config = dict(
    n_layer=13,
    d_model=256,
    n_head=4,
    n_kv_head=4,
    head_dim=64,
    d_mlp=704,
    vocab_size=30233,
    activation='swiglu',
    norm='rmsnorm',
    norm_place='pre',
    norm_eps=1e-05,
    positions='rope',
    rope_base=10000.0,
    rope_fraction=1.0,
    qk_norm=False,
    attn_scale=0.125,
    bias='none',
    tie_embeddings=False,
    parallel_block=False,
    init='normal',
    init_std_qkv=0.0373,
    init_std_o=0.0373,
    init_std_up=0.0373,
    init_std_down=0.0,
    optimizer='adamw',
    lr=0.00144,
    beta1=0.9,
    beta2=0.98,
    weight_decay=0.38,
    lr_head=0.00894,
    warmup_steps=504,
    schedule='wsd',
    decay_fraction=0.729,
    decay_shape='pow',
    final_lr_fraction=0.05,
    batch_tokens=[65536, 131072, 262144],
    seq_len=512,
    doc_mask=True,
    train_tokens=429500000,
    steps=3365,
    dataset='wikipedia_en',
)
Each number is 128 + 32 x the weight over its row's rms, rounded and kept within 0 to 255. Layers, rows and columns count from 0. Numbers have three digits each. The size before them is the row's rms in percent of the matrix's.

# gate: layer 2 MLP gate, 704x256, rms 0.0347, rows 525-559, columns 0-127
# up: layer 2 MLP up, 704x256, rms 0.034, rows 525-559, columns 0-127
# down: layer 2 MLP down (transposed), 704x256, rms 0.0332, rows 525-559, columns 0-127
gate525 104:020064153122156127135038099158103095149145144073164153158135176117113190085080093084160103143128190180106075143185115151161085095139165107119110132146194091164203119117093103130130122160156097135114111096125118104139131169128175084120146122091119131114128150173125175159132100133180111093160138079072108144143162108116185113118075127154146119121085141090138152139130170153154139174177
up525 101:183173083132102098126147175119167101065112120164112112077168095166090097200133151152112142137148125113164227089102189091109135148134102150110121090096123138139096172060113139183134140169109154129130173175139091134085173129114127187113098136155149103148166086089176152090172118221075172111116169179157135110126140134116084119161101070118156133179181104141169081113138071158110114115077
down525 104:085074111130161123126090123120110074129102159116139155143159159103069181106150098097189099154162232184137108109154098165108104135110159138129117099128165114113168131104059108156108132195104123115112159127122101102120136151133172125118097114116113083102118103136151153169154116146142118073132165115080084131147175097142146116109072098164144144149116121121206110139163097189127126194178
gate526 077:151157124163124155121125094118152117102117140122062134115120106123094079106178138118133119181127125161143173098136135143141141138175095140126129170144134090078078161037163174139120080099116114097156147129129192128112109047173061130168175114125083192089150161126073098048185124155156107058123123141133104158105093127115130143137142097163180113132119108140180130140146054147121135091127
up526 072:126058156132100084054126120133077124118183128104191141155110193105110199150100155142076131124190147144126115073138146114131079144073120144116086104154189086141128086148095131172102109153160140115070158150133135086137139130077125118030106153103054095205117096160182149171077117067130105136116130112076117141078190143127103109161086171122116100186098120161146147172098168142132107117185
down526 073:180111114134115098110136108079109094077156167089123147105136139079123129141144164123174165146164133148114141125082117102144066176133091164076120160133179062094154140097164170179070089137158105074111179086136120106175137094153084149088133112113088102106163131150149128079130121134173104062108082180134156166095135165092137122140097084110123106154091094165158125117087096133167093071155
gate527 116:094117141103152140197125143125095155133083109143128108189139119141179153181089144089145159157105139078173125114121054131146136090116082137196116090140120134129152051177153120079146122087158065130178146059158153179165122120134116086120152142167104096104117130178081123135132153118123092166155193108149111140121126135143206119155112142173071160125136066131079071110131118073153131191060
up527 112:087141087150161094143051126141155126112119142019099133099108130125132060110191145175114083076141142119128128146130118146082142065119197184097184192142103105104159126142132124128153178105166120143078134166132148100145120103138129128185099147164165161174172199074148165211124121108182057129143099109153143139131110134131125115159136155083118161159110150144144147159121140121123123115120
down527 116:157114153083085147131165139139108132143123089186121126150159118137122199146067123082168178169116095112173106091130100124186134171141059089178074021125151152169132109138114145120121091130104111114189127050117163203139149117105155098068194123103091092094075041183084095078129139133088155146131161160098152128126103104131152104115129126157151111102140091110082108116121117141159126147109
gate528 108:163165146133147135121144162127099087094121121135120121125122174146138076143149117052133124101162135135145132125147086111178114183128157082112127092061118148110140077161142116121168105130075104121089139162113075126131136132134095088138163168159181134163124110142165109174136128137161042113086158115068157146153125096107127147144101105027111103056110164158138124112154092163109182138117
up528 106:134149138147183165109138149170078156114165074146110068143117127110178066126115117070156122092161182132137115120174095153164095155126103105132124130111092148122122111158141083079152078094100101118115102128161110152125107129141089083170129164193168102177084151147127129105114145159146122109099150143083125120155099113041127152135163124096137119110114153137127092106193109113102156180064
down528 112:118130134139150126145124109194078200173167080134101070149089039087158150157101121143105119116064174147130123141125118186121153097124087151153117180161105148143120174088104100096148100088173123093162116087148176122110102155178146131144071120156093121124092127150110143069132156148103209135131127160171135135146077159061132151121163157203167144162144148104124111138189156081126082193108
gate529 095:069153180056063058101130130077159086188115145110130119080144166126116104109141075069133173124170061119115136115157114087128164119120156129098130164178106128112162141046135118167132174113111126094180099203100113131144216151155114144188123177130104146195134116140161104134099158183112111139128134139154102131168106156117135140169028139132134134178096097129124153067128137124121135109135
up529 091:071121155090116077135119104161171134169107100114153126118125150092149121140130092113157193151169133118139107097136089103103152153134132095104161111189120145111216144135167134145146187118128137118173096083123145118166116213149113117184076180120154172130112133132130131150118181151132149199157166094084118076114126137145142110191090123155141156129052069084102140074121184126107112173158
down529 093:114092136134211119162128110189145151131135103122157181154098116108192127154085124130144113148130173130117098123114091187112115114160094099151138088099130124148170127212123129113122120181144148147127136026148139082159105152123129101159093120115169171091154160157133166107166145109165162133155169121089132106096125110129085133156177115155133117064134154115085091137156167142072111162119
gate530 102:096171093116090192124091123140131149102144105115121088083148170082121118136170123118129096101109119119122178168137153127149163113165103195118123178161137166173094098069127125138119158146137185143160131078055150102130119144135128135155152162135127145155135130151129128145146107125111159151072092120142137186149150125137088115204145123092112139151056166143107179146086130151069131117132
up530 100:139071162176120056111132161147172076099145157099135096165155165170103139108060125109131122121170139114125151111126131146149114116077206119092158100134097117129163161209077090181121139129114099074103111091189120106077176169098104120114134100147133154109147126100157197122156135118103145122140123132089082117141144086135101123091075133132195104108145130101140099100180158138139146117145
down530 107:117081109203146113122114109131177052096164173078125041146159196162094159103090136119139103094158167118109155131150145169144148136103183143062142145115109121155152135148086115198097138126101149064146135068119140095083150153114091121137132120143126142137168131120167197141153106108104158108090102111091100143163152079123085134119080141138168134145100139133154094119106184158100153131162
gate531 102:126156145094141139158106154128147137077103119146165146142105115127109133141093108097157141059154138154121121129115135105172119125150155106181133204135130141182153138077199069081136108138065103071140099147021122096122130159108140183133139076079128172144136197117121098170183160110126131175137145195207090117125147126170130135153065121154123200133142125149130103154080086142132115162120
up531 098:148149168095175137131133158091184200095134096176171156139110039136151117146145102105152156113134124108121140109086102127159181132164110090212106161095147084134157129072181047045142129126131084115136103128080119125120087158122112143153148115132114141180080140128111106134091165105133120165142180160173123096139131121113149160097109144111118181163115068099133085123124122092110136211107
down531 102:142110130158112157118137128124162157159159121134127119112145066083206062116159159142075151171097114096138131142096094119090161120122070125136122087097123086053125128169096122135085145117175131182139148127181132127143102119188113047158125164181115135136066028132146156112088134112152091097128131108087155162137112128095162129074192169092132068143126105098123137074162169103075154162121
gate532 097:071103143118122077152154094114165068104123188147178113057116175122095114178143116134084132138132153096141130128137154102092122127138146118116175144178148127145113127087118078212121092194119092136109172148113101105153135145123102170114151109132111104199183087149130128115130093152113110102159140116092141157160064121169132119123073168212135139137097102099180145207083083192148122095164
up532 105:068110082144157198099136124089101088090124164208072130154123110111132156099164134187147131113147170139138102181154146138137194108125138148104150107112072156099125114145160115089097091126098093141110136154097155091085113181094097113121084139143078158143122096115052162148174131113168124059136144055097155092117110154114112109176119090174111134117070110117096133175106151143122149059102
down532 111:016100101164172175110099124066097106087112157179105124150131100114124151121139127191117139127143197130128134178181133136126154118144119156086149111135146146090122132143152112107117099107051088139103153163113151096122130201105100089085088120127080130155151124061039118123148109107172118072147144045089154093125099152120135110180120107163092145134095130112083116185094141125118150070088
gate533 083:144137153132143122136124094114160209091129124069142061110096075053128144174131158096141143199052090190111120036128079082117069131162180128126168110129115070168175082140170140058127174143161113126094154064105112148139078100096142073069097076129120082074119086117160124096160162131126155171108109171117124131131217105133121117092095142133088145163160157134161107145095099104128110103107
up533 083:131079068102148091156138157152115125120139202128089166152077115122166131217114107118144093109116125141136140120109111061181133113171162148078069174131147148171083067091135123159127137131125132096125136058069132157081121162173077091122107079139126157114138088125083114100131144091148132110045102129134128139136178183168172088095116156102140161119153158099112192195083095158189128135160
down533 082:135187117125102109106094114102126173090097087126092101147134085050057160084147123154091117127077140133154143085165111135071120099081164120137138122165114075093193156163148154106144126120137142144085182159174088107111103077079200078061177133159117077087131125163198190184121168112088162167126167134128140143070156104130078126135136123117093112150129081174155123094130129145126112127053
gate534 095:139149159095112173162150165153120108155098130040074113178111160116177112104169132119159140162093151127147184100124136127149153154188103137150147158084137169196087142157082118188133221115122100163108111157103131074133126098168128127145178167129158190049119123133141165160102153080088089163172137110113190160179101146115105123205089120119137121124126147134101227041084087145098178081168
up534 095:131148178129143180151178113127140100092133148026121152192102102133121089091142089124154135135128125106168159063153110087125181123102057144182156153085099128083096112115140171110147130111088128120114112141157115148173139053157143200174140100163141198091144182092130173091078139134104103166089129110129142117150081097139039136139138128106104153148140120103078157108121144142074141129110
down534 091:135124187127135162152217183131134080067099157060136194175118085172111078108154112156127153166088112105175170086139108114186165130150028131179154177097113137076136065125095159126137155064110112146102133144120144136144178065144158174159138104158145183112163171096153157137113149113101122160115121124115190110142125072120056160124128132091118149105116096133070173096117137183112136145126
gate535 086:123181132093136148158111171118165160136143117083122099107166101093172087108154134150149145111154108160092106127162106127212155118162194164166179133138117103120113117100127132078152151133117071089197149088143084117090151160181098070109133128076121177135117137138112110103126075092122161150068096077151108099140081089135083106120113151078188135128125127151105152154100079139155142089112
up535 079:092153142108134122143124140134127106131113099104126126137125151147155159131131164149152115098255159120148062091095114168096122076093125099155103130069127182112127092195119149142128149082140108121077118073171141147155139095155080090135105121176113098210112145164136173088085123109128108190142178092186151094146127145113135128072113186171081138188095140104080086136147127088143151172154
down535 086:114089116159129119132146093096070082117114163180151169126082169139093162131117107106098105150117141052136118147089170131044089132121068122113062141091111120137128141168146140191114094144154204175078108158134165122163124108142136175118145166184152065141193106134130119143118187167097091112182150170112145148093128147104154127156152107176076136147113147090171089096142171122116142129172
gate536 109:162109085111056176134150151186161090107040146146150168147134106137136085118112172031116075119129158103061125114185110150157183100090160123129074145144126110127110139136125114156080094118115120087105124120141123161106131206136146159110147174111151092142135133106151107144128080125104108110110118129141111154156133113165102117198100139138134073148140171140158170141137131116148146175165
up536 114:137136094092087202138136177190147136126064134147150184151124089127174064091121206073133086085153157082076068108154112160153169105139166112164097125160112133088147153172136105118107080116114098097091129095136127192119121141139112146127169158149148128107093160082118120150084129101118126133111129112164136148173102128164105139185149125143102073154108152151124150167147134084139166153180
down536 118:056141140100144138135131167179108241182125074142107157138118088097177140106120144170135147088156133071162110117104113130161110102163163126185176096119141174091170118165109146110142132149165093117090137056129139145147121047136097133164161138177118187095088105132072119129090205172110124167119150072168163091123137139137150128133176131132084112130103120165083103148149155042100143088123
gate537 079:089129114110138158108089120119137220128131114077160102128085119145154154145076130119113130162170124169113077095107121174165128117200123121158128136116156134122139043153092130114166098093135091125116142057078198122108112184114107100118150133102128118138084179160087135145071139124195109120121076148143129131111142161085138125136119153130086112121119160132123159113149143123184143111135
up537 084:151162119201119132119091122124182114072172125113132151162082133122122091171138146052131115150203157155130125110133162040149141100137166096140146138051181069115112096159151125110173135157177167125106189167153115109171087121171140083114095129128159085123125125112100130151077113108150096115139139092074143113146097124157138153123094169106146115147125186169118180160154137110126155140125
down537 082:077104123070140146149133124123056153155089137105119107106110105164141180091102069148109116093090128073173118130137087146127138168152084126105115101196090166186099173107123121204124133086076115109129061081139128146091157125101127167112113127123103174137059165146175103108145147127086148163142134160192106109139136105121162147166153105103093126101124084136117031111109125153101150139114
gate538 057:123104076105155177141052138162163144123136193190121073193120140142131075145105119056165128119117098121143098165125103132113185127196117085192130184136135113106064089150162111085124156122132150099112149096084144155128083088099135105095126122132137124117125123116070159134141137213147126126109144168148103121196155140123090157100131112147102140086146155099170155114110103116157155106126
up538 060:106156163112074117121097164079098139055172154130131170055144141131150149179196099112119142112161137134099186107138100107131024143138138127141145147077184104104214157150137126077094102137132116122143106076172116158142113098109129133155110137161078144129131136187148119138125129181126136096143148167103181153202172128122157120103113136108103126116156153130080141126130158122130171114113
down538 058:099134090148142211175113125131103128113055084159126124155215124138111150083131084161103130117140127118077036108158119096138108152171142105159130120089126136067095091165101175157104156111189076124116180164065134118075139184078192109086159129117087131157083155092109194153117158133148157168138059096179153120045134166150076118135120165103139137148153123109128118135115122144166183076135
gate539 111:166151179147161137103124109109145074110143121120143150128172204105141047143155142119175132089082130225088132131083115077109114108163134098103151146106150091157133135109123053118126078081189120087164150075163052167136100111151170149149116123159134139087114135183115087146099112130132124170202152147107152162079083097184150155085162071110140126087187161146147124126040094181156147169134
up539 116:202164136129182174118132089101149088134180094095176158183150140132157117115128136140197132102092166155106110133086098116105114097157109095125119117140126137136148133128141052079146119036137127130140157084183061189119039156108164113168127099185143129085067149177042137136079140116137139150194154145134130117089095104166152130105214092140123098118152154126096098138099127123186151170108
down539 120:113118090105148149154153117141144163146123121113123097147117064122129207113101105127113119154129126008130127137142086185138112107108109133142087087141136165114131125152140135122166181123102142160099158157141140097131109150107131095141151080120130108174166122134114195134130147137135136102109134113150122086146143161075097135151130174166097079114084113081082125109209165057146130137125
gate540 093:110093158065127154130127167102099162119163074096133133142100088126182123114139130124108135170151150128081134187109141182112084095182016099112078133083146128096141184156143108075156150099121129181076131141123105105057166135096103124164110099138172086115128141113148111134092130200166089096126101133128158048119160145096175148118144104155079120106204150105179103113169154083150098141142
up540 100:049124119132084120177120129097131149134126134118126149063126168153100079194131125069136125171084159160105130094076132094077188112105076102174082134155158081135076186108116101115136095161142193118125097037101115134116098109200127132155123157082106108106177166096176127123138073120160145133143145137058125092137178090176110107091122175101079136109181130102164148133139129140094086128144
down540 099:165111141115165141092129130121108111116100080089143121153110066101182149090124101203109117114172141080104113172176116157133077137168138136072148125083095153142148086135173156113103164090108063152112176184171122075164167144055136138108129095148158103174080116133088117132131150127111097120099082121201121148134113191088163167147099093168148125119099152159138098116160144061175163143128
gate541 104:156112171181106148176126132148192070116111147093127109094061143111053120119150158180120118084112116141146119157133152146133089083094110155101151161174146152165137152110124160117149073158153138100148117159070114124144133046107091145138137150109109156161170131153135116136069108113149169088160126101173112126105110141195179076119133133126189108089129119171170215141117112191102150162193
up541 106:106118139093095107110123131129126146135130097102177054135137107191160156150119138024080151174093077116117162114123138126151119144104165115104195103101104128112134103126119152189118156134114106100150113140141148043139133142122188124106128074154129112181141153161120094124134151170133110219121138127114140142105110051118122145099071152162124134127168217057130079092135076110157137119102
down541 122:134135140109087118111112152112174137159143086112151072109128113169128140158138150050088138166104066085127126100108166112136126143107162089111142104128117116143140084134099162172063111144122120118157101139127127053139158121114162146108118089133121106178146143159124123099133157159132157201135119096135097106093101073135125148102094158182158118081183221042138087095131067107163131152078
gate542 113:092163115134131118115117111144159155090162100111161116131131132112132147115112197126169140108088119104110158101125129175135118090116155162098137199108165085100094223077146177121159131187170082124152097152121101105196129097132180155186065096171108154189134202143117053106080061161081142148173093107146130157174134118141150145191118201107133136104074141124146159148087074131125136127162
up542 111:177120123123124098069130124119138062138090187137105110093074150172098084093106110104111081106167120176142099159168158107134091181101118149114137087131100155147132089129070122159111102122104135100117143153112147101064191139148080167079194169086138102090158102124232172150203159128111081088094113151123109149076108141137115131087047117140165112138160148159174113118175120174154089078121
down542 117:140160110159152091107128094126169125086128133139166113096086139149123137097121152114188130104133164150139097116160162159117095131101113172080149208107122083095107200059105185138146119186102100117145105159112135098162157115169139180160102138146075158146078217132150131112141089162069142094159073129146112144131109143143148167162077165135141155084098128147168128132136087170123096129159
gate543 114:108118097109164120113044082145158117127071103119126111113177155189133190121128178109143111110072151137119098138131125123120192106135143167123191149132123173146121098132121133115161123197164135179088089117115109097093098165141065184171138169174116163135131132171108132130167122133158110149117153055084191129102171106158196151141132151062111152079099167146087136112127131143104127166137
up543 105:128107082049125142169136108114124167162102012082084110137215102160170179146130153139164141104161156114114103100094119136096106105176099144145154112133104151131166116177123148064136147088161155191086101141172113151136090135140099147123145136159136109094120095137058147097145154150149104128145186094133136122137175175142196120130162118134087118116139116112090102112181152067128158175107
down543 108:143127138101068143154202176083097128131151073111102124145147070096129077127141119148120152111198126094140146099116114134112074145146096061099078102131132119123142142133103139107094156049108129129149192148144133161155129086154201132060142105090160095127198101090127117124133168135085127113128123210174089137157121179120079091115114092186138092137148066108155131138156118089172132099090
gate544 130:131119140183184172151134108117099165158148160121167100103058161135150137128115099155129148188081143173083113061088148165116148132125102064166111103103127067117181095148130081110142148114080124113107183049138130105140120116129126113175088093199112095231095151113106127128105093148130107090147137138111094113175089123107144175131116124142138137148040125142131111093115113084115117129109
up544 121:160188137054112085126125179149195132177148062142124214165127119155108120145038186093137125120138064088236137118149155093150101155195158181122146147109149141127108131150105095120131147143149119158094107196124114125108136142141106127131202140106147098079128198133107121097120104124124125127074201127122085117067130049110129152119146138098088113126149151130102110112089122119170174166107
down544 112:111091114178148154128128087135032129084127188140127081082088132115171155132229106163088119167085167169085119101111149178088158135078089099153140128119110118141138132121134133122128111096108131107151138090160161121098144084120128128126062129158115131195108076143164170146123143103136138138181085124144157142189101185126111139141110127138184128146068141149129153112158141177109120103143
gate545 110:176057076162179078141094100152116163149093151056126103166141145164142129143123130148120115167065119183126163141128067145102154109139126146160106167100095177121138130127061130138129095155138047154091080137170141148203086125172150110156102111147177108123139157107125116111152148096117151087102134095158066185061118180159092140100113166148114192087112172145173116136168130127151204086133
up545 116:101082112082176117194141116124121184143143091108114130157135081138179144128148107138148186159147136114122103114148060162077115102162112138185101098156086066097128093140121171079181145075136024115106119095188133151174055083089150096129177083127130123058098150150074118083083160106144111108053158162163127127109112154147165112147188141150119145136110120114098118118097158047146114126073
down545 116:090148186087072185140149155104148110108163096171132168117123078110127143121141120100121139093168140075128101113113178131138100136127119103089129053148157079145100131133184136102125175088120185116143182119069102086063167111097122137111188135098074159118168092148119149155080104139115119160122133163100185095158127077120158108144155117093145095175129060086053155114082133128123094147091
gate546 114:102105153086168136182112141195146166112150169116124091127120094133158131141117158124131094133132134157118107025132151141117127117123125116120084109134151124132186117143146144154139153158134110097151163096129156101059133179173169119125120083145105093126118082125109104152103139141189097175168110126156118158140138116100106145178095076134136087105127056096096090121080079106100145137085
up546 117:168084107184111095130128153104095187190085181152146147093108117117138138167122085129134124163113153106129118138115112111130144176085145087178159116142115109117127098152172101094089117084057122134102118121164117116201050090116122110148133096135080123110105101091093115112093124174149124120164106168138173147134138121110148189080138183156077185163108143103146101161139165105143115180177
down546 103:124160109141108135117105116091142088109121106094167137144117161154095104126120092144088158121155137126107155236091112130161146128159121122077143165094133125137050145103108066087026138088113183175136116167148077109145116162069123163131113200122155133151255194142187130097143107115085122071069129147071096091120131151129147086120140154089157116135082175163144171176171172132145082108107
gate547 082:149098122123108115107140099090125105126080177153112100144137129084062148176161130120119100113191129168112170109131189110091117188109173134076153161149114106158154113081118134199069133140123120130122132171065087126084165163142120166113117191141131150182132132083201166124136066172145156160094110146120103131132121154160132152083115172151155125101164148136207129226106098144114108096106
up547 101:159138109113091074139125129122125149202150075190102143130088132052133082149143122138116132151152132185187106186114161147107141159118199206128065155175184110105127064128137106083126083092173124143128102142135163140100077172123120139146110189169143130149133124171143139112117171122108098102107121076112123159066193080121093141132064082125149086135113087128135126207155169116140135080116
down547 097:144122128135083099157128137126100163209179073182099125127093162069153090154157135121110116148148129188133149178111172127103139176112211184121066153151154114101098074155119074077120102098134094141123082103160142154108085154119108153139102168169139109154159138136185098108122163166129092118115116063112133140072171074119109136114072090130156071140128065110129107158168182122116120068140
gate548 087:137121171125127123098107205138149155077114116132135103094113119060142113178087112097157158132153092113137151115066154192138113156078167075119108091150148080127104173139151115124107100117152116133093101196110084123161113150099126168106077160104114089079164069096131147095164098132125147102139074198108132154064119109144102073169099164168151103123148123095168146179124081170146136158077
up548 077:101127106122104130131142065142125094120107169148078106107075182149103109088133108130112031082112132163092134120172170040175102105146150133095178199181128191119114101116114118193137112191084124099151105134149127138100177095149185132109140115142161158132126150115137121193126141048103161138098120048117113125170100130133110106140174112099130133127143140183114137129096088109100098113135
down548 080:107139141154097128083128170125177144072112162115145077083089163092120121177109118101168130139139104156142147097138169138158125164104142082078154082145142121126092161127172095159124106137112108126111124212127097160133124146101147155068096150120150110153140103089134147125141115080098120092135054152105157157066106103155079072174137108155131126146152148077183125166136038190160112129055
gate549 148:055137077135099155161092138179118120097128079129125143121130173142134123125068115143113090080165102134132114094145160087132127046168090140078161136149156179141086058172181073127140122163150140138145108076088138155138137145118104103103127149126183127165134140125126126186092101113091108146167123065161133151115114112126168103114148137117136128097136147182095135095090120161103151197165
up549 170:141153109157129157189117107169056123149144123147110136117087156137171164113074105175115111068173114170109068136085172097134141088167054105128176126170133168152098085156153114112130110138100174119165121091113149155089156169106162094128109145142123130198104115072093129173102107131115145129155107083128127134110092132095139129085132096176149103124095117191061155108142129120073112197180
down549 132:202163124163105091152135097159079103149127138065083121153108093127209128101180111188069145102122120235115097179087109105109180096145089145146119164147113132144081101108105140121108136072131186101125136102122134093075125143146120147151147161133100133139000153124107137163134119114146094152081150120064149144119105113068130168110182147151114128114096091194113212121125161089127073159159
gate550 106:181071124095143158119153209162114146116114137106139095117129190112121160101144163097150124165149070148184156141123130104128183160060091089080152144056131109137101144102118095083170090095109089091121164132119095056076121140123108147090153135129116081156134116101137148152131156124160150152161138144173106098090103115132167154114112150178125162145161129136125108103110118155107105127101
up550 103:164072081153191133150183161126111137142146101120153138130119134134142160123134124130163137153152140135107104150114119121130157152088122114133137095098129072112142117174112105046184138076090103139113171076154076119065082116145109127144146130124135079135102136128098152134133180115150108115134159161132097107120168109118167182110157139201104188182104137109102073065148176095169112164083
down550 111:085145113188150098154119072145136131143123130126159140136103079128159106157124111165098154103134188087082082117131139137123101096168185157195113107185134122101158122203139166162103171138130128150132100070174112189133106092156165102191092117134150181110099137147118127131110124120122108113090142134086133140152192131142136144129154088102108111135079152117140123132182132042160150164149
gate551 118:111071116136164108137137052143167138134085125090171140117100141191164155126145156134110106187184093076138132184118135128153131122158135199115118213137124085066114089101149119149178167147162110137098119104137157158184162089192135134149164159148088137200143159098139076147074134050095067149101139132133114095163113067201132185059071135090236125132143152154085152076137120155139147127125
up551 152:138166107188076139105107149136169111076131211118095123113139169109071082096094147096112098082122087151100155118167138104167144118111169128068111159132149118161125142148087120186121134161139111131110116119091097081124141124110088143075095107116163179136156107176172160118158110145109145101128106108119154173106135105133127088168126091090129090083147128159170185170083069204141141130140
down551 124:138087101142187095142102077140151142112093113103154126117106161171163155110107147138114114168150072065143129172143132135186151120145142208094078223135107067049125101117148095167187173132150115162085103111130151169174137093170135120135144153159093161213138164107130110139097116057109105124116133130138132119149118021170117140070074103071230115139169145150098151103118110174134140147123
gate552 076:109138087165156158158110086129149109112184138154110129216114177159127107162107111138124068170127116155157168220075101149151116109125136061135140113139130137099094120205122107112153096074128115126100184089148117161114121143163110143150132129130142056121102108122123180086119088171084196194076134117119080101139078161108104161124179139104149165131075193145083125126114132149129123226112
up552 073:104164092163093138106081086098149101111120093141087046159143153156118115179128161113100052161130079142206166138121191113180153119186121147117118143129116145123135164156042171119074113108183124125145126165090095102058129114163112108096138148139198136152115097131141182145060074092119168084072074067128118117106111167130166098127194101101154100116136119115122122072162155176174109148104
down552 073:117093126146137157109118107130137106108193172125135136181117137132118070142128126111139090164100126178131113172087108113113147103139102107155121126148138152074063123132151078131112090119133124134144153148174106163093170133199091132136168115120143091094145119153092177096081078195081133154094121133101069139160113142120076175130214163098151170104106169137084141132124165155085119138115
gate553 080:109114062029107125134157142100158092164120110073134158158134121102146122201144202116111094149217131169225176121139130099114118174135174135104137154124147132161122105130122103129107094140096088144110094135150157128143210129104075101123114124144173141188141132100141128092119112152131108056141137109180134156113156104088091087091107160125173169125112144119186089122118119126152150167107
up553 074:143096171094188162121133167124106125130124143127204095106050157048166102153130126160086133161063101126120121097100112130131166155156137130176176142101145120182155176156095107116124100141089093138176114108129124140097174147145121150106076125151148134125120082078104056120125240144139165085211132101120141121087189128094104174108117089168176160128079120142161079079122063120107168150152
down553 076:158114138140175100119134139130102144105107104116159139093128116150114135121120090192107134123126101097090082116113116156124186088135133166189174146077129140168137150149070148209101192104159149141159163093108119121124126138113186109099081139137128128071054093106128143184150116096095107143111163127143172116092167125102116121166172105116127125135107132131088114110122152069113167116139
gate554 112:143115133092156113155142149103107167168080104126145145128111109141156120142099131154154168119146157154117102108098097175115139111113122096183163166111139163108175110155173100066141145064088122086167200095104110150120088112108126040163130157159103120067117192075096114151117155135138123159089169126189101154110080131116160181109192090180110123139111086086042098107161179101183148127133
up554 107:134125126112150141106125137129184151129125164094140127142127178112161149128068163171178105157115135155178109135134188120164164124113145074148134129159086104152095085096097115154166087135096135070126141093145157122109145089112128130131079149117099130102093122179129157096080065146163201114114059166128092078145115153167166159124130151146140155210169162095147101087088152136091120068115
down554 107:108124152174087124116098101119091105156155107158141150110145109135073111122191088081067132117148137078073170132126085124099122161126142158155102149128168142134154176145162119071087136124165071195140114158107090140157077153161117153122175126156169115149217155104136091128150185123079102158140192120122145177106144126098081128145116108136131105043097098112087169141167087121153136145145
gate555 132:109095135091173122154126158163096195190114133106078129173131089151167113113067091120124147162137168123142113114094099139132155104136098080169138097110083130156128103156124160151146147022145109092116152093150172191155040140135128060136142077171155131141112141100068131151124161143163125156139160142169171122092136143072116158103161176143104162168144082082128102130180155039139161125128
up555 123:128109122086144115155080063163097101151111140116174150108113092122128091101085084096115123099102137098092126139160175121118130129142098152126063154170066127126113120126178136122076113125056112058111153132121157141133123135106060144141167125155122074093117048145137132113102152126141150103165089138135222173113154187076170114121145128120124125159129119103127126161102132133155202174166
down555 115:134172123156120143090167193105178132104136100128103103153143173124134174138183135149159115165141118193137117130110099119137137106113149099130184097087159124141112146111070114135128138144178133199131075155122084098121168109154186119132072151118126193140129209133150149123153085128111118126092183094093061062142116060192099157141118132137118124114114143171108125113147108136094060103072
gate556 062:136169127087139126144138147149161147159129128127196089171120113125092098114141118167153149111137120091105167081154134128133132127116148158171147095158085115126110156171129100120140160122117130061134160113192191160113096100163206177176133085105047160163118153134102147028122172149113138152198140188116137116118106118146098131086105129106120168117115109086098165102133143159129150087125
up556 063:063062145087133123085119140097109114150134086111087108091188102104151167152094115104134061119071153175148126126133127143110153144126134168166118152079141141144166109151114101118154129095127170204151138128101090099140151104160077157115085170183160086096119165124113136097133150167157128054087087150131150110140182100137111131108155097135107129149080151104148092082100112116155139176089
down556 062:149214146118110094160144064108105085109170156157117120179118147140142127174117124125109094196164092087145140088107148119167144127087078149129098102145124153128164176128137149169060107161105156145108045137075118176101147146062190113062158112096162148137079111095108120169192104127146105109194130088102140127123091121076107149134099135133178117101111133145169137115118146138148161113207
gate557 137:122197126123103153075135115139149105158140174135080164193176135101083109165113193082138138163105122113179154140110084137129120132120114089131115099066126102113123094126046161122102125135175098125163100105171123155171090177111120158165201095133119124117146170099106148110100161099150080150113126106094051216071059161156095147180149091139134163144176126147097112160170144136087129164114
up557 146:147165125160119188136121134138097129158168182139120118154142123100103151158125156110147155137094164141107169160095086190147117154164124050149107087077072100138145124107083132101120105139089132108166136087153110155188085190084187104153154102168111141119110149078090119125091147101132116139096121128056096193101107178140108207125164098175132143177135135141099138178189183094105112148110
down557 118:117081130125126114181112132158097188131111088077151110085053087147205110103144088177078129092134189131136108110132116131136138087119115137177154160179155157135162166140182071118200168102081107113091177136117103111080184090122134094147048137140139129129040115156138106107139138191091141128151130133199167059202183079115180162104117147129105093146061117117150117108110127076153119111141
gate558 085:124112122149081076095174133134154123135115175156107079102111116135050150125134127114091075137120079202147164139165119118117104166122116157091116160135163170151134127111085070160119134130117153147142135175093107071111140104168078151051138076133133137140154106135213122113180117171142102107136101147107135150125209121179102147161086155132156117100192103115170112136123086197101085111157
up558 105:092104166065118147056162097123138104141155105095100123130112062149125033132090119116137103092124132133121168071118172161083140144128107131097146143125168100099110136085132137140155104102107152081138135093145141112099128102098140123149130157140152129116135194141096115129170120121120174123134140113083158150167124096139118097123157147172159136098174155152190118142069031130148123187128
down558 109:107102150091098133052165089134139111156143107115121126132125049137110036135105132111152114100099151142130162079116157161078165177145117145076133150104146110117110130072152163127128109095113157097140135100152139108113125075107143112161140130135154127122136176146081144133164088112103170130137144107065162156142135086165118117123157155181180137107181129164210115135061019138156121192127
gate559 096:132135120147054164124165192140167144126159114061207109136102163106118125089163127117134108142169145154196159172135090133096149094101136085112141130150157142128104136134065126129116111146129106134154148117165121128164152134139139126156147125171128148126139152046162102118174098155147181146129155178112103127144190096138101135095132122088157096131105128098140166051149110152120076097159
up559 092:184091137170148118084142137088145103121084173123074117127170117144067150088166100126088085100127068168077147073127203115121150138124124131146147150115162119148116198064110109124110116174137148112122056163081132081138173049107095160123119150119083167143158101129182134127131105109147215083155049119123165130120119146158121136161123126058138085115148087142164126123129119171105101129146
down559 100:128113107155049141123161177140163143139158117093202100129125191104113140104161123112126104141128135174145139180153096128086130117119143110121136138153128132137112125135060133126099109142134111176135130120147104122130155135140127130156149136180118134123145150055164103145182101137143183142131153162111121129123175094141082108111155117101176097106096121142153177107148093222104121107162